Each number is 128 + 24 x the weight over the matrix's rms, rounded and kept within 0 to 255. Layers, rows and columns count from 0.

# layer 5 MLP down, 640x1920, rms 0.0405, rows 175-194, columns 960-1119
[[132 139 122  97 116 116 173 121 126 159 143 145 111 133 122 123 119 121 151 135  81 131 127 124 104 147 159 149 139 126 151 138 142 125 125 153 134 131  65 131  94 135 114  77 129  95 122 111 117 133 125 137 142 175 133 155 146 116 115 126 126 133 155 105 116 136 110 104 160 134  83 137 115 119  90 102  89 157 140  94 170 144 126 165 166 126 133 164 106 145 117 108 146 114 113 146  91 136 114 165 104 129  86 128 108  77 116 110 133 146 141 113 151 125 123 134 102  96 101 142  95 139 113 130 143 145 129 126 128  65 112 172 159 120 134 131 190 127 109 117 116 139 141 114 119 126 148  45 138  82 126 136 137 103 157 117 106 100 116 163]
 [140 131 109 111 143 176 148 120 105 112 166 103  87 105 140 115 117 142 149 125 129 168 157  97 142  96 130 149 168 117 134 127 145 140 106 109 118 133 135 148 154 143 136 143  64  91 101 135 137 129  85 159 104 129 118 134  63 172 115 118 123 125 135 101  96 123 140  96  96 128 117 102 126 140  92 127 137  93 111 127 159 147 132 145 126 135 114 127 106 142 113 130 190 170 114 109 130 134  93 105 120 149 114 134 141 117 177 146 148 136 141 120 112 118 122 132 136 108 141 153 147 153 134 125 156 130 127 124 131 141 113 129 133 156 115 116 149 137 124  99 149 116  80 150  88 135 124 133 113 120 123 170 146 144 160 170 131 149 115 131]
 [124 145 139 127 107 120 127 129 125 134 119 135 135  89 104 142 131 138 138 110 126 118 123 124 125 102 102  95 124 144 120 122 103 160 137 182 143 162 149 124 112 100 106  86 118 134 131  91  78 128 164 160 122 115 118 110  90 160 141 136 127 136 113 114 159 123 129 149 130 122 139 131  86  91 165 131 159  83 149 119  95 171 124 130 121 142 149 131 115 113 127 160 113 133  99 136 115 129 129  87 146 138 167 154 126 111 133 148 171 110 134  95 134 156 106 155 109 156 118 153 135 125  65 119 119 138  87 122 120 139  82 108 122 121 151 108  85 124  85 115 137 103 113 129 101 128 118 112 138 147 135 169 114  91 127 145 101 158  98 153]
 [147 129 122 141 150 143 130 115 127 119 114 109 152 144 125 140 106 156 117  89 121 124 113  97  93  87 142 141 132 162 124  92 167 108 131 127 155 118  88 114 138 160  99 114 141 130 125 148 143 126 128 146 124 113 160 109 138 128 149 117 139 171 145 154 131 141 132 158 120 127 159 112 117 121 157 134 112 134 132 138 129 149 119 151  44 101 115 136 141 122 134 151 138 128 123 144 131 170 108 147 162 101 156  95 132 108 133 108 103 123 143 115 126 167 113 157 128 135 145 110 147 110  95 100 143 139 131 131 130  81 121  92 127 111 143 134 139 153 139 145 137 132  89 120 147  59 107  97 208 118 128 133 154 120 110 122 147 109 134 164]
 [ 93  97  96 108 110 139 100 152 135 135 183 193 126 118 167 123 187 128 125 135 150 123 166 139 188 134 104 143 130 123 123  75 150 129 121 107 132 100  86  94 104 194 142 129 128 111  95 167 134 137 133  86 104 129 140  90 156 150 143 107 126  97  71 121  98 129 130 133 143 159 155 148 125 116 113 136 119 105 169 146 174 134 144 170 122 127 150 121 106  99 140 102 136 155 128  98 137 141 141 137 146 135 110 137 110 112 106 162 126 142 110 110  60 146 151 140 173 121 152  88  85 148 150 118 138 139 107 135 131 175 124 136 116 154  91  91 138  84  59  83 168  74 158 162 115  89 103 150 151 121 112 131 161  99 143 150  89  98 137 123]
 [174 124  70 152  96 129 153 106 124 101 132 156 108 159 137 170 142 117 149  78 138  80  96 122 115 119 135 117 122 125 107 118 161 128  86 136 152  93 136 118 155 175 109 119 159 137 152 114  94 112 104 110 152 150 155 153 113 145 105 134 140 104 126 141 105 133 146 138 121  97 141 155 118 134 116 161 125 107 112 115 154 125 129 161 156 124 149 118 137 110 128 122 136 130 111 104 194 138 152 124 112 132 104 114 113 128 133 159 147 138  91 190 164 143 121 102 114  97 107 105 132 110 126 144 153 124 127 120 133 127  69 126 134 121 133 145 146 109 125 107 122 100 129 112 122 137 100 165 148 142 144 137  92 167 165 129 100 148 137 135]
 [121 147 150 122 100 104 110 120 136 124 109 156 154 116 151  93  93 164 131 113  76 163  91 120  97 123 173 108 122 164  96 150 137 144 111 132  96 165 121 150  99 114 102 124 130 111 120 115 173 168 195 121 144 144 128 134 110 150 132 108 125 171 145 105 156 132 105 120 164  90 125 124 146 173 171  99 143 172  94 147 164 142 129 125 140 101  77 139 190 136 160 127  93 125 132 138 150 100 108 150  87 148 113 105 144 126 131 101  86 121 115 110  84 134 143 125 122 129 117 134 117 142 123 139  86 153 143 127 123 116 156 108 116 133 107 123 137 144  95  96  94  91 129  71 110  87 141 153 132 105  92 109 110 145 130 136 117 144  81 182]
 [110 154  96 134 126 105 122 112 143 139 141 141 142 169 137 153 138 129 131  97 130 110 155 146 137 154 130 127  82 117  94 120  38 141 136  96 104 129 118 139 152 140 116 152 166 130 133 178 147 126 147 141 131 133 138 153 161 137 106 124 124 156 139 156 161 138 155 113 129 137 108 107 137 136 107 161 125 107 138 135 118 100 117  98 119 131 176 169 155 146  99 126 160 123 152 114 134 136 106 118  94 118 137 152 158 160 153 113 159 107  89 139 186 135 105 100 134 121 136 158 132 152 161 125 103 142 153 123 129 102 149 119 111 135 148 105 134 156 132 117 130 169  97 125 125 106  95  93 129 144 135 135 113  90 152 155 128 108 126 150]
 [169 133 144 126 147 133 117 148 155 130 106 140 137 128 145 181 128 182 117 137 109 160 118 145  67 153  73 132 120 176 117 139 129 117 141 178 136 148 140 137 130 113 100  87 156 157 100 155  91 131 137 162 124 150 158  77 142 108  95 144 138 144 148  71 127 121 150 150 131 126 149 159 138 111 156 122  99 130 118 113 127 113  74 154 160 100 128 175 146 112 109 141 115 110 112 120 133 166 155 127  64 136 114 134 133 131 134 123 127 131 135 111 111 123 133 130 126 142 139 114 133 112 130 146 111 141 159 132 146 124 127  95 118 135 201  65 160 131 150 142 142 137  94 138 152 150 108 162 136 122 118 127 137 155 122 123 119 139 106 113]
 [154 151 157 125  72  93 140 165 138 137 210 165 115 134 159 129  83 172 129  87 143 123 129 142 149 144 129 162 124 153 108  95 165 131 130  75 113 149 161 111 165  88 151 133 118 105 101 111 164 137 151 102 152 166 110 106 121 141 117 126 116 130  77 178 194 125 130  89 158 156 103 130 168 131 150 113 164 154 178 118 149 135 125 107  75 102 116 127 151 111 156 137 209 129 126 110 140  62 154  95 160 129 128 154 120 118 123 100  97 112 115 112 113 116  81 102 145 153 122 136 148 104  96 124  96 134 151 136 118 163 149 112 182 108 146 126 123 154 172  86 110 121 147 125 132 112 113 107 144 163 129 110 136  92  86 160 122 143 131 110]
 [117 156 130 132 120 123 146 131 141 148 138 132 164 145 111 136 107 135 126 133 140 156 104  92 121 128 159 113 100 125 141 119 112 132 126  80 145 125 133 110 134 107 151 114  83 139  99 136 145 148 162 127 126 118 129 145 121 117  98 148 160 129 160 117 106  96 154 107 144 127 104 116 148 130 101 128 164 103 121 127 118 158  63 164 138 130 117 137 104 146 126 155 104 107 139 147 104 155 132 121 141 144 129 136 144 135 129 119 148 140 116  85 135 130 124 153  98 126 150 147 120 137 158  93 135 100 101 152 166 125 159 121 119 133 130 114 102 102 107 104  86  69 155 144 104 111 176 125  97 147  95 140 146 148 127 152 138 128 120  95]
 [ 84 140 130 127 149 113 134 168  87 137 150 133 105  80  87 115 125 185 125 124 114  93 135  93  93 128 177 109 137 134 196 102  97 138 160 163 130 136 140 144 144 107 110 131  89 105 125  96 182 130  97 120 124 118 130 126 121 142 143 157 120 148  57 123 106 108 157 148 157 138 115 131 109 133 113 132 145 115 106 115 107  87 165  93  88 123 114 172 134  99 114 138 104 184  98 117 131 144 154 118 120 109 149 125 127 119 143 142 126 136 145 108  84 124 128 114 125 114 154 139 132 113 129 151 156 113 166 136 123 136 108 168 127 158 136  79 102  88 135  99 106 134  95 134 119 139 120 119 104 134 118 108 123 142  70 109 119 147 134 102]
 [111 142 108 118 111  96 147 110 133 137 154 120 123 150 130 143 124 157  97 151 123 101 114  83 116 128 126 120 112 107 134 169 141 103 133  89 136 142 151  87 156 159 131 153 106 116 133 149 143 129 113 156 101 130 112 146 115 165 133 127 118 106 112 158 145 151 169 143 136 123 153 128 127 101 133 138 196 142 102 133 130  85 155 136 173 111 113 125 116 119 133 166 121 107 174  94  90 139 108 108 120 158 140 145 163 146 113 165 133 159 132  71 148  89 136 130 126 118 135 119 123 138 133 134 130 114 117 133 142 100 122 164 151 170 148 132 125 152 131 129 102 117 103 170 135 124 104 116 107 161 132 139 139 115 145 121 108 102 155 129]
 [ 96  93 153 109 123 157 106 114 128 168 116 123 122 161  93 104 121 134 148 114 120 135 167 127 117 129 163 118 123 112 104 124 128 127 101 102 136 171 119 173 124 125 122 186 111 145 160 108 137 114 145 146 150  98 116 163  72 138 130 158 105 145 129 139 110 104  89 125 107 105 140  86 140 159 146 145  59 152 112 141 134 118 140 101 149 173 166 168 129 138  84 141 117 102  88 147 135 108 110 146  99 109 137 139 149 127 149  99  86 116 125 129 138 124 128 113 131 141 149 134 157 159 130 128 102 122 136 111 155 135 119 119 129 126 153 145 138 118 116 131 144  98 131  99 146 102 137 103 116 160 156 149 162 128 122 139 128 142 130 151]
 [103 102 134 139  87 140 138 134 120 137 151 148 113 137 130 139 138 155 140 140 149 156 111 161  96 189 123 165 127 138 150 107 142 136 152 112 133 135  88 166 158 148 144 165 131 151  89 118 109 142 100 158 140 133 136 170 140 160 147 141 105 117  59 122 123  83  92 136 116 155 165 113  82 148 179 147 146 118 142 145 142 148 174 145 107  95 129 134 137  87 140  79 126 134 151 147 134 145 105 117 153  96 134 124 139  94 116 106 101 111 169 114 126 138 126 130 113 108 113 115 129 132 149 158 132 145 154 140 115 165 165 145 163 125 149 128 140 103 140 138 110 141 158 115 139 139 128 144 138 118 142 150  78 143 140 136 153 108 135 153]
 [104 130 168 100 139 106 118 131 128 137  99  75 128 152 116 160 104 117 137 142  87 149 109 128 135 155 116 121 118 192 131 116 183  94 113 121 124 128 144 148 104 112 186 152 128 146 160 148 150 140 180 160 133 135 101 117 116 157 138 131 123 181 154 138 131 153 132 167 146 139 119 118 128 119 145 111 135 109  96 151 125 120 106  72 131 109 167 108 131 123 111 128 100 129 134 138 163 142 110 133 142 105 136 134 122 126 152  87 115 113  99 140  97 110 138 105 114 140 153 123 140 135 137  89 144 111 120 169 157 103  99 116 126 147 140  98 184 166 146 127 135 144 146 125 153  79 133 114 147 100 174 160 115 176 102 144 152 122 110 127]
 [119 109 104 133 112 112 106 157 117 135 143 135 158 107 149 133 129 152 121 162 124 116 132 154 119 145 137 108 113 124 152 117 115 136 114 119 156 133 154 153 162 128  82 116 116 104 134 115 124 150  70 148 115 132 134 140 131  84 170 108 109 106  92 165  83 136 128 130 149 147 134 125 110 118 156 181 125 151 161 104 130 108 126 121 152  95 130 119 122 130 151 132 107  95 127 106 140 162 119  79 137 121 148 157 117 114  97 105 102 134 123 118 106 112  57 122 143 117  87 104  92 111 133 167  74 106 125 137 131 135 101 134 159 129 130 145  94 116 132 134 134 143 113 171 126 105  85 109 122 116 159  86 125 146 128  95 118 142  71 136]
 [124 139 109 177 114 139 143 129 132 115 139 163  97 186 144 125 129 163 137 111 119 197 116 134 121  96 101 135  98 113 137 136 104  97 126 131  97 143 137  76 112 151 179 189 115 126 146  86 212 139  71 132 119 105 126  96  98  49 105 112 143  66 165 140 182 113 193 138 127 161 130 147 141 119 127  89 128 166 156 149 137 161 110 122 116  93 113 143 141 122 117 122 118 124 124 125 121 143 132 137 210  94 124  81 121 162 129 133 106 131 156 119 148 142 143 146 144 102  98 146 147 159 139 141 100 110 133 173 147 150 110 118  74 122 119 142 184 134 123 107 185 114 167 117 129 116 102 169 142 117 162 137 132 161 104 116 142 146 149 136]
 [153  86 105 143 176 107 157 133 126 113 148 147 119 125 141 153 116 154 178 122 101 101 125 118 144 148 106 112 135 120 106 138 126 140 154 139 125 149 140 160  94 139 149 138 107 124 132  85 110 106 168 158 138 167 115 138 186 154 147 146 154 121 118 113  93  90  88 144  91  87  91 116 165 142 126 125 151 147 120 121  58 125 133 156 127 156 116 112 124 111 104 106 120 136  93 142 114 134 107  59 111 125 138 106 125  89 144 116  80 127 160 107 148 148  86 199 119 112 149  89 134 124 149 105 122 133 150 144 134 109 186 139 111 173 136 185 161  89 148  93 152 124 180 130 125 116 117 159 134 107 129  97 123 103 118 100 117 116 110 137]
 [116 135 128 108 116 132 104 121  85 127 101  71 116 143 151 151 154 111  72 106 110  89 103 180 106 140 138 116 110 136 100  97 157 102 166 135 130 150 206 127 146 113 146 160 108 141 123 145 152 135 132 138 127 122 126 135 168 152 137 130 119 111 129 123 153 125  79 121 178 122  84  83 158 126  99 155 130 113 129 209 146 141 148 123 142 148  74 161 103 158 114 171  89 125 141 130 159  91 146 106  89 154 100 140 162 116 126 149 124 149 127  92 134 109 151 117 146 141 144 137 129 114 176 142 109 131 133 140 139 140 167 125  91 141 137  82 142 137 130 144 130 144 174 147 119 135 115 138 174 141  90 123 121 127 142 131 111 109 171 114]]